Part of a small language model's weights.
Size: 11 layers, width 128, 2 heads of 64 (1 for keys and values), MLP 320 SwiGLU, vocabulary 1877, 2.14M parameters.
Architecture: RMSNorm before each block, rotary positions, biases on query, key and value, tied embeddings.
Training: a variant of SOAP for these matrices, 94M tokens, 5744 steps.
Each number is 50 + 10 x the weight over its row's rms, rounded and kept within 0 to 99. Layers, rows and columns count from 0. The size before them is the row's rms in percent of the matrix's.

# layer 5 MLP up, 320x128, rms 0.0834, rows 235-319, columns 0-63
091:59 50 41 59 22 48 50 54 58 59 39 55 59 54 54 65 51 47 41 43 71 47 61 57 65 54 47 47 62 65 61 64 53 32 53 55 36 45 43 52 49 45 61 44 49 52 55 66 53 37 38 48 36 49 42 33 40 54 69 68 47 38 54 46
096:56 45 32 23 43 68 44 61 55 57 37 58 46 42 38 48 38 56 48 60 48 41 34 43 59 51 42 49 51 67 56 64 54 70 52 53 47 49 58 46 45 38 41 59 60 53 65 64 40 66 68 49 63 55 66 60 57 43 40 62 54 37 42 54
097:42 61 65 58 36 39 49 55 62 58 66 46 46 43 61 22 47 44 52 40 43 53 34 31 44 32 61 51 69 42 45 51 52 58 62 47 49 44 52 58 47 55 60 49 57 35 39 53 50 56 45 46 43 62 47 45 51 70 50 33 22 66 53 46
103:51 38 64 35 52 70 46 62 44 42 50 60 27 53 40 61 47 50 43 59 58 40 39 43 34 52 43 32 49 51 50 36 50 58 59 61 46 44 46 44 35 66 57 45 61 52 69 61 71 40 53 58 63 38 38 35 55 46 59 45 34 46 55 50
097:37 36 50 47 42 45 57 55 54 58 54 48 58 53 60 34 76 40 44 55 42 42 48 60 63 40 59 39 59 55 34 59 62 53 31 53 39 42 42 47 50 52 59 51 61 55 52 47 69 47 61 49 52 58 39 47 54 47 42 47 44 38 38 63
093:60 50 39 47 72 65 54 42 51 55 55 39 46 33 56 43 53 42 41 53 42 46 50 36 58 38 52 43 39 47 39 78 35 52 53 40 50 63 67 60 40 56 48 56 76 54 67 64 64 48 28 56 39 53 55 47 54 50 37 69 52 38 64 36
097:60 69 49 46 42 54 53 60 40 54 44 45 32 53 35 43 58 50 68 50 85 63 36 43 64 67 47 49 51 27 61 61 50 65 54 54 38 59 48 45 51 51 39 53 51 64 61 63 24 58 39 64 52 45 44 51 62 36 57 47 58 44 51 54
101:48 53 34 30 33 62 74 55 64 59 26 51 50 27 41 56 52 61 50 52 36 39 32 46 59 43 59 54 52 39 44 31 48 45 57 48 58 40 38 56 55 58 60 51 54 65 43 54 45 49 47 63 54 57 42 48 61 40 61 51 62 50 59 60
101:52 65 49 68 61 60 62 55 63 60 50 32 62 52 56 51 42 50 50 43 48 56 51 51 49 55 58 42 42 61 48 35 49 59 31 53 55 54 44 48 61 52 55 65 47 48 48 66 55 47 43 38 51 53 61 48 59 63 67 55 49 63 28 43
105:51 62 48 49 58 67 51 50 42 58 54 59 65 56 55 55 53 49 37 62 58 56 34 41 65 62 35 47 65 28 41 40 45 49 44 46 62 59 55 70 35 51 36 60 43 75 64 64 66 53 52 38 50 48 47 54 56 62 53 65 54 49 42 47
103:52 57 33 47 64 53 57 58 52 57 64 59 61 68 49 63 56 39 63 53 40 47 45 50 30 44 46 69 45 59 57 41 53 54 42 42 57 40 56 58 63 62 51 45 42 48 47 23 62 27 72 58 49 43 38 44 69 51 62 46 42 64 67 54
102:57 56 58 50 69 54 68 40 39 57 48 58 51 45 51 47 49 48 27 53 36 52 63 40 58 54 52 56 31 49 45 40 71 57 42 65 51 42 42 58 59 51 54 49 46 39 30 48 54 61 41 56 53 46 54 56 54 45 52 62 64 65 55 42
109:38 64 41 43 53 37 37 53 53 63 46 46 65 46 53 58 32 52 50 59 36 58 50 43 63 49 54 48 73 70 63 60 37 48 57 44 56 70 64 41 48 50 63 52 47 44 55 64 51 50 36 54 55 43 33 54 55 56 41 47 49 42 41 54
112:51 66 48 43 62 51 43 47 52 56 33 54 57 61 51 45 43 40 54 38 34 43 48 50 45 40 39 61 58 41 25 58 48 59 26 52 46 66 57 41 64 55 32 35 41 49 61 48 48 38 59 53 56 35 48 41 60 62 62 54 56 73 56 39
097:41 62 45 32 48 49 63 56 50 32 48 57 54 49 58 64 66 53 51 47 58 52 37 52 51 50 53 51 60 55 47 42 59 37 66 46 78 37 64 53 38 57 51 47 78 61 56 43 48 46 46 58 46 43 48 47 31 35 45 46 33 47 44 49
091:45 47 40 46 56 42 48 43 44 65 48 40 43 61 48 37 44 50 50 54 24 61 39 52 53 53 27 36 53 60 58 53 56 50 29 36 45 39 52 52 58 52 57 32 63 53 44 42 53 64 51 39 49 51 43 47 73 56 65 42 64 33 65 50
091:49 28 60 50 49 19 50 62 32 60 45 53 38 51 31 47 45 46 42 56 49 43 37 51 49 51 52 55 51 48 42 54 57 40 40 53 45 40 32 51 67 60 68 54 57 64 59 50 36 57 62 55 56 45 62 48 59 46 53 50 43 43 56 34
101:35 63 42 35 64 43 55 34 42 62 37 55 58 53 59 44 56 43 46 44 45 70 53 40 55 55 34 43 64 55 48 69 56 57 43 43 59 57 40 49 42 46 67 38 62 49 32 44 80 50 40 53 62 49 45 55 38 54 49 47 72 47 50 64
101:47 41 50 36 42 45 42 44 60 56 60 42 60 57 57 54 53 62 53 49 39 39 39 55 25 37 58 37 59 78 54 44 37 55 29 45 38 58 49 55 45 52 52 40 44 39 45 53 57 51 45 45 60 50 48 57 50 45 37 48 48 55 54 63
094:47 46 42 41 61 43 57 52 54 42 35 57 57 47 34 48 31 31 45 46 55 35 47 45 48 49 49 57 45 47 46 62 34 48 46 15 62 49 44 69 45 45 53 38 41 42 33 39 67 43 47 34 44 49 40 53 51 73 63 43 61 40 47 35
102:42 28 48 27 47 57 42 50 43 61 42 67 43 59 46 53 56 56 44 50 53 26 37 40 50 50 29 49 60 48 62 52 62 59 64 36 51 56 36 35 32 46 49 68 48 53 57 41 40 56 37 42 41 45 62 38 40 43 57 63 39 47 54 45
103:71 48 60 61 40 50 50 42 42 41 51 47 44 49 51 63 62 61 62 55 51 53 50 41 62 47 60 44 61 46 32 58 65 38 48 38 56 48 61 58 58 71 59 40 53 70 42 47 70 40 54 53 51 42 48 42 47 42 52 55 63 31 48 62
096:54 55 35 50 55 71 50 32 40 55 62 44 52 67 43 47 50 39 43 53 69 54 51 37 44 56 30 44 62 40 31 52 60 48 54 49 52 36 55 55 37 38 55 35 41 46 43 46 45 44 62 72 55 52 37 41 64 47 44 61 43 27 51 42
098:39 58 57 58 61 61 52 40 49 58 43 54 53 45 60 65 59 52 49 56 63 50 64 38 42 38 48 51 35 52 51 49 32 49 54 53 49 57 47 44 57 83 52 48 31 52 33 45 66 54 50 61 54 54 77 45 66 55 59 49 68 42 55 59
095:45 30 51 54 55 65 39 34 46 46 59 45 61 47 42 50 62 71 46 48 41 61 53 54 44 53 51 55 42 78 58 58 44 53 63 54 40 57 46 71 49 47 43 63 54 42 52 49 66 42 46 54 44 51 32 47 52 60 46 52 59 44 39 51
089:61 49 57 39 53 42 56 58 44 45 54 63 62 53 58 54 49 54 43 56 62 60 60 52 53 35 42 71 42 60 52 56 64 30 64 58 48 22 35 46 63 43 42 45 56 39 33 35 54 60 61 67 49 20 40 56 49 63 52 53 55 50 52 38
099:55 49 38 33 52 67 47 71 35 46 61 71 55 52 50 38 49 49 47 48 53 68 57 55 39 71 44 49 43 58 66 47 57 65 62 41 57 31 56 50 54 58 41 30 58 57 47 29 57 39 50 47 25 58 45 54 65 39 58 47 61 63 46 51
085:59 46 46 50 51 56 49 61 44 57 48 64 60 59 48 49 50 49 67 57 51 43 52 57 49 60 28 49 41 51 40 45 45 35 23 55 60 54 76 43 47 43 58 54 56 51 35 46 44 49 42 69 64 44 63 58 54 43 53 53 56 46 44 63
095:63 56 39 50 53 66 47 67 65 47 46 32 37 28 52 60 34 48 56 42 42 59 50 60 61 42 39 63 31 51 62 44 60 45 29 38 53 65 43 53 41 38 40 47 44 45 37 61 55 45 53 71 44 58 43 52 51 35 45 36 49 38 50 47
095:42 62 39 33 63 65 55 55 44 58 46 63 59 37 42 31 33 45 42 45 75 65 53 44 58 42 45 52 35 65 58 61 74 56 42 54 34 67 51 44 70 47 42 41 40 77 38 49 54 56 52 55 49 49 49 46 77 57 62 52 63 56 47 68
101:51 39 54 49 39 71 56 74 46 54 62 83 53 50 37 56 51 49 53 44 60 61 60 53 51 44 27 44 49 44 38 27 47 52 49 29 50 61 54 52 37 57 57 50 43 65 36 55 51 46 49 48 54 55 37 57 43 48 66 64 51 63 37 60
104:34 63 60 58 50 41 62 61 38 76 46 49 57 61 42 63 50 58 47 30 40 60 27 44 33 50 58 54 66 54 48 48 52 33 66 45 46 31 54 52 57 49 48 46 50 45 45 47 35 38 66 53 48 41 35 53 38 57 51 66 54 60 38 29
107:48 50 37 41 54 51 66 67 50 54 45 67 42 59 56 49 34 40 24 57 52 38 41 36 66 51 39 61 53 43 39 48 38 49 49 67 38 40 39 55 62 41 41 55 47 44 33 59 48 51 52 55 58 58 49 57 33 43 51 60 34 42 39 52
093:51 52 51 33 63 40 56 50 45 56 51 48 26 47 68 38 60 45 37 52 53 48 55 19 66 54 38 46 55 52 43 50 51 66 36 46 60 72 66 69 51 51 54 36 17 50 44 50 44 40 53 60 58 50 53 51 60 62 41 47 45 60 68 46
102:47 65 60 65 63 64 37 57 45 42 51 50 58 39 55 52 63 34 61 53 50 37 61 53 34 62 63 44 43 45 60 45 49 61 46 46 52 58 53 39 50 61 55 30 60 47 54 46 66 38 55 40 47 33 49 50 55 47 41 46 46 38 36 73
102:66 54 80 54 33 51 66 31 42 59 65 39 50 55 59 42 60 47 59 47 66 38 52 43 38 65 57 45 33 45 50 50 48 40 45 45 52 44 60 58 48 45 38 27 52 30 58 35 45 30 42 42 48 67 31 59 52 49 51 49 50 49 69 54
115:37 34 30 54 51 55 33 52 49 27 48 38 69 39 49 41 41 55 47 43 35 33 42 47 41 45 43 46 55 50 56 58 55 56 63 37 49 43 57 48 42 35 55 60 44 62 65 62 48 43 66 38 45 31 64 51 49 53 60 49 56 43 43 44
098:52 62 44 31 49 58 27 44 60 43 36 54 56 51 44 52 37 66 36 61 67 56 45 59 51 47 44 45 49 42 52 46 51 56 62 46 50 50 56 59 78 56 66 39 55 47 34 68 57 38 69 39 72 58 58 54 40 55 45 51 45 59 48 52
107:44 42 41 54 53 48 38 48 68 43 55 56 57 38 49 38 56 39 51 52 59 51 57 44 57 33 42 38 42 40 38 55 41 65 52 64 43 59 44 38 45 50 56 52 43 49 44 45 50 38 35 55 55 46 55 38 52 45 51 67 58 50 35 58
100:46 34 50 51 40 55 47 52 53 70 30 45 47 67 60 48 47 38 57 51 52 45 47 46 43 59 42 41 47 46 55 60 49 47 58 52 63 51 57 53 41 61 69 38 71 67 66 55 54 62 61 32 55 52 60 62 43 47 43 39 57 55 55 62
102:55 61 59 49 56 42 55 57 45 47 66 73 59 38 55 42 44 51 57 45 44 59 41 62 33 40 50 59 34 37 36 64 29 68 57 48 43 45 28 50 49 66 55 57 43 56 71 39 55 35 46 38 69 71 52 65 44 42 55 36 48 40 54 42
095:45 39 45 61 54 30 51 55 30 48 66 42 59 59 50 50 59 63 47 57 55 42 39 47 59 73 51 45 47 35 38 56 35 57 47 32 69 50 51 65 36 51 54 54 67 61 58 47 70 59 51 38 34 62 47 65 54 39 63 53 44 50 82 49
098:66 53 41 48 71 63 46 57 42 72 42 44 64 48 58 40 56 55 54 60 55 45 65 66 57 40 45 47 56 40 57 36 52 43 48 32 47 45 42 48 44 47 32 33 54 50 38 41 46 52 61 42 53 47 63 59 55 65 73 44 67 54 44 58
095:40 52 58 40 51 51 59 57 53 54 56 58 52 44 49 67 43 47 37 52 44 40 62 54 44 48 28 60 41 43 37 59 41 35 40 51 70 48 56 61 50 51 39 52 33 45 56 34 24 56 43 49 47 56 52 57 54 36 51 44 34 46 41 39
099:57 46 48 42 44 38 64 59 35 50 44 57 49 46 57 50 60 54 77 71 32 68 52 66 57 55 57 50 40 46 54 41 68 48 49 37 50 62 52 56 41 62 34 25 50 39 46 47 41 66 33 41 57 46 37 60 50 32 49 52 40 60 59 42
096:55 35 41 61 59 49 34 60 49 59 45 37 62 68 43 41 74 46 46 40 36 34 53 63 75 54 44 47 65 50 47 70 52 41 50 49 39 52 39 63 44 56 26 57 48 53 52 53 40 48 49 58 59 55 56 49 47 54 44 54 50 48 35 67
105:49 48 48 50 62 71 41 51 63 63 51 49 44 51 25 45 62 63 65 52 40 39 48 53 46 23 56 44 56 54 39 45 33 51 50 51 44 47 53 58 44 69 54 55 57 58 42 69 64 37 36 57 53 34 68 56 42 50 37 53 40 37 44 50
086:51 61 39 61 61 42 36 46 58 42 43 45 57 55 44 43 56 34 41 41 43 56 39 45 34 56 35 47 63 64 42 69 49 60 38 40 56 55 49 57 44 40 61 45 41 41 55 51 49 42 40 64 37 55 30 35 62 51 60 38 40 36 40 71
093:49 57 53 46 61 48 57 55 50 65 51 43 48 68 60 54 57 44 34 63 41 53 54 55 60 66 55 36 60 58 69 32 49 50 46 50 50 44 37 42 59 51 42 41 50 43 21 64 47 45 52 50 48 63 58 49 37 72 58 46 39 70 52 46
093:58 64 60 45 71 50 54 26 30 44 51 32 45 43 72 51 34 50 58 44 38 32 50 55 61 66 62 48 56 52 56 41 49 38 56 40 57 51 47 50 59 50 40 41 37 67 54 56 50 55 61 38 46 49 49 32 53 52 61 35 56 45 48 37
093:32 51 27 48 41 43 40 48 31 54 48 49 39 40 43 33 50 58 45 51 55 37 64 43 60 50 46 51 40 57 52 46 51 45 52 76 56 29 51 50 51 49 42 51 51 50 30 55 42 53 52 52 47 45 43 56 43 61 59 41 25 48 66 53
103:46 48 50 56 39 46 69 47 37 47 40 46 61 38 40 51 42 61 62 67 39 64 49 36 53 57 53 32 56 50 52 48 64 66 55 42 53 34 52 57 30 40 47 55 57 56 40 39 41 48 56 54 55 60 41 56 69 67 44 60 44 43 50 48
104:31 59 42 42 35 58 50 52 51 36 49 47 57 51 46 35 56 38 43 62 63 49 46 59 51 48 48 51 57 41 55 68 47 62 50 41 45 73 51 47 58 52 45 58 41 31 58 43 32 56 36 47 54 59 62 39 50 62 48 62 33 58 47 44
093:44 61 54 49 45 65 42 45 64 47 45 49 37 58 55 52 35 48 36 65 51 65 60 43 54 44 47 37 51 51 30 48 49 64 27 55 35 37 37 45 55 52 58 63 46 58 60 60 31 68 50 59 55 69 54 33 61 39 50 59 40 58 55 52
097:45 46 57 58 65 34 27 58 44 45 60 69 55 56 71 61 34 57 54 62 39 39 48 44 64 55 61 37 55 33 47 54 53 58 41 61 64 50 59 51 57 60 35 53 43 51 57 48 43 37 56 39 48 51 31 34 31 47 55 43 33 57 55 47
103:66 45 54 59 43 49 31 38 38 56 45 33 46 41 40 49 61 54 54 59 54 65 51 43 52 52 56 42 60 54 55 35 40 41 51 42 37 47 45 48 30 38 54 39 75 49 75 47 48 56 41 53 63 50 71 47 36 52 39 49 55 48 42 46
100:48 38 77 58 47 48 40 58 42 39 44 61 19 53 40 46 34 35 59 50 40 42 53 56 47 56 51 42 42 60 48 54 42 42 39 52 45 48 69 66 38 57 70 48 53 47 45 48 64 50 42 37 64 26 62 46 67 62 43 62 37 61 44 44
106:46 56 40 40 48 48 80 34 42 51 55 43 58 66 55 57 49 57 55 47 48 46 47 61 52 57 47 67 52 51 48 44 42 41 46 50 35 49 51 57 25 46 36 52 35 38 55 60 58 51 53 47 67 54 51 48 61 35 67 50 45 55 71 44
108:51 48 49 50 60 69 43 67 67 50 55 49 55 54 50 52 47 48 53 32 35 43 61 62 46 55 44 56 49 42 27 60 39 40 33 63 55 52 54 37 66 39 38 53 58 60 46 51 54 56 35 57 40 64 59 18 58 40 52 47 41 66 44 46
105:40 55 50 48 61 37 57 49 56 51 39 57 68 49 46 67 49 38 64 51 38 50 41 46 46 37 44 56 48 47 63 36 78 33 54 30 46 52 52 54 38 32 56 42 64 47 44 40 60 34 53 55 44 55 48 61 39 50 59 50 52 47 34 64
103:54 57 52 57 46 56 46 29 44 58 62 69 50 45 50 43 54 40 52 65 64 39 70 51 49 42 53 42 41 57 53 64 33 30 54 51 56 62 47 53 49 73 58 56 64 39 26 55 56 48 69 50 41 48 39 50 43 47 49 38 63 54 46 53
097:46 62 40 42 46 55 55 56 50 45 46 41 57 38 61 40 57 28 38 46 44 50 56 41 45 39 38 53 65 51 51 54 36 34 53 43 47 31 35 53 42 32 57 45 44 47 62 62 43 58 58 66 44 55 71 54 55 58 59 47 57 52 64 46
102:41 55 46 59 52 39 51 44 52 60 45 45 56 43 68 54 36 56 56 28 39 41 64 43 49 41 61 45 38 48 23 35 49 48 56 50 61 51 66 45 50 73 62 41 61 52 51 50 44 48 52 34 67 43 62 51 48 54 37 54 53 59 58 73
092:59 44 61 46 49 37 64 57 57 50 62 53 42 50 38 50 49 59 65 47 48 36 46 56 56 44 35 82 60 34 59 48 63 55 44 62 47 72 73 54 49 50 35 42 62 42 58 53 32 63 50 51 50 48 33 46 60 55 50 42 54 60 55 46
100:59 44 50 47 43 59 49 27 50 53 48 36 62 44 47 46 54 39 60 65 48 70 58 55 56 48 45 50 65 39 51 74 61 47 48 33 50 59 38 46 34 50 40 60 56 62 55 48 36 46 59 33 37 53 51 55 54 60 42 42 45 38 39 51
095:46 53 40 48 42 42 74 53 51 73 72 65 60 56 44 62 33 36 67 37 54 43 63 60 56 47 59 55 51 57 67 51 58 65 47 37 43 50 44 57 56 72 55 65 58 49 62 37 69 43 52 55 49 50 57 50 61 59 42 31 47 60 62 78
104:35 49 50 49 52 52 51 43 51 49 70 50 70 55 52 58 55 53 43 77 63 57 61 42 49 55 41 46 61 57 48 36 41 29 43 35 34 57 40 52 38 66 59 44 35 47 60 47 63 52 55 47 54 47 23 55 55 45 50 55 45 48 49 30
103:53 40 45 66 45 44 44 46 55 50 55 50 46 70 59 33 35 50 63 58 42 59 37 71 46 45 63 52 33 50 74 45 60 60 75 55 38 38 57 38 50 49 51 38 52 53 39 62 52 66 54 50 45 51 43 55 46 69 38 66 47 57 60 50
100:58 44 31 54 51 43 46 71 54 49 57 57 67 51 62 50 37 45 38 58 58 77 54 45 57 32 29 67 34 52 56 39 54 63 68 38 44 41 51 47 38 57 47 49 52 68 39 55 61 56 41 36 63 41 55 41 63 54 53 43 47 43 54 53
106:47 52 48 60 59 53 46 42 40 51 57 46 46 25 43 64 36 56 42 67 49 54 33 59 47 23 55 49 38 54 75 56 31 52 64 54 56 32 63 37 59 59 61 49 49 53 43 66 51 50 60 33 55 46 65 46 56 65 65 60 39 46 42 52
105:63 50 56 48 31 45 46 56 44 56 49 49 67 60 35 58 37 39 38 65 66 51 37 75 56 57 69 44 53 52 43 33 41 40 58 54 48 57 45 65 51 51 33 52 58 53 52 51 53 50 67 57 44 79 46 67 40 54 53 46 51 41 56 41
100:43 45 36 55 48 37 43 55 46 48 45 41 53 52 47 44 33 45 47 49 75 42 61 57 44 69 42 68 39 50 42 51 50 50 54 62 46 71 55 49 47 38 52 34 35 60 55 49 66 56 40 57 62 56 31 53 39 41 51 56 47 61 49 55
101:50 59 58 45 67 47 29 38 53 55 51 61 33 40 43 44 44 35 35 68 56 44 41 57 57 33 53 55 36 45 52 44 48 36 69 50 43 55 38 59 49 44 50 53 55 52 46 61 54 49 57 55 43 51 34 40 48 49 52 56 56 83 35 68
108:75 20 56 52 43 40 33 46 48 54 56 55 43 48 56 39 53 60 55 48 54 56 52 47 57 50 34 64 41 54 52 64 51 45 52 35 57 54 55 51 45 33 33 57 52 42 37 50 39 79 47 34 47 67 56 55 43 46 50 52 34 61 53 52
098:49 48 28 48 45 36 45 59 38 39 54 65 63 46 32 45 46 69 58 61 46 50 53 33 50 51 61 43 51 46 47 48 48 47 55 49 49 45 56 45 41 50 40 61 64 52 41 48 68 54 55 42 46 40 43 68 45 41 69 52 57 62 60 49
102:28 31 40 34 44 39 54 40 50 54 53 57 48 32 51 53 48 47 44 53 50 76 41 38 48 28 62 35 50 42 45 44 64 33 54 34 59 50 54 34 52 54 66 51 53 36 41 47 54 49 48 52 48 53 42 39 34 47 54 28 49 46 74 49
090:39 47 62 39 47 53 62 47 41 57 52 69 44 35 51 36 49 43 18 60 45 31 38 66 45 61 51 67 66 42 56 48 44 54 59 54 59 48 53 49 50 51 60 40 52 20 51 57 38 45 53 51 39 60 58 57 56 51 46 48 40 31 55 50
102:53 38 54 27 56 55 37 55 59 55 46 53 52 55 61 66 85 56 44 35 55 70 55 38 55 44 45 37 39 47 48 51 56 44 56 50 62 48 40 47 39 37 51 46 45 44 47 40 56 62 54 42 55 36 67 29 49 48 39 60 54 51 66 43
091:50 57 52 58 51 50 55 56 45 40 57 55 55 44 50 58 51 54 59 45 48 54 36 41 60 58 49 40 52 52 68 61 43 52 51 56 64 69 73 57 53 53 40 40 63 33 49 50 45 58 47 42 45 58 51 67 47 60 59 40 40 44 48 54
105:63 42 49 52 57 32 42 46 45 38 61 45 57 45 64 58 64 53 63 53 62 51 44 50 59 46 59 60 51 65 22 53 59 49 54 46 66 58 57 53 45 62 42 48 43 51 49 34 52 52 56 60 40 46 48 32 39 44 47 37 52 47 48 71
096:54 50 59 52 38 49 50 57 63 50 77 63 51 60 34 53 74 60 53 49 57 57 56 39 44 53 53 35 51 43 44 47 49 63 37 62 76 46 35 60 45 58 52 44 54 65 42 62 57 49 62 49 26 45 46 46 42 60 53 48 35 61 47 48
104:53 36 53 62 67 60 66 45 43 38 44 61 62 53 48 53 45 35 62 30 61 41 57 56 49 54 41 47 40 57 61 59 64 36 67 45 44 59 63 54 77 43 47 38 41 45 33 49 43 44 45 36 55 47 55 36 31 46 47 70 51 52 36 51
102:50 55 34 29 48 56 53 63 36 34 48 55 73 59 52 48 59 46 48 47 52 27 62 37 41 60 47 56 59 61 54 49 56 39 41 52 33 41 56 39 47 59 33 53 51 41 41 47 46 35 61 59 43 64 48 39 50 49 39 47 50 68 53 55
104:72 57 59 57 51 52 36 39 43 48 64 22 54 43 46 46 58 60 63 47 69 53 53 54 50 71 37 45 42 40 41 44 55 33 62 49 59 61 42 44 63 43 59 33 48 46 51 29 71 72 48 51 47 51 57 40 54 56 66 44 52 72 59 60
098:45 48 46 60 42 21 65 55 61 29 47 57 37 43 49 49 60 64 32 51 56 62 46 51 65 44 54 44 46 44 47 63 53 76 62 53 56 60 23 51 53 48 57 44 51 64 48 46 39 69 65 52 61 56 53 52 62 46 42 33 36 56 49 39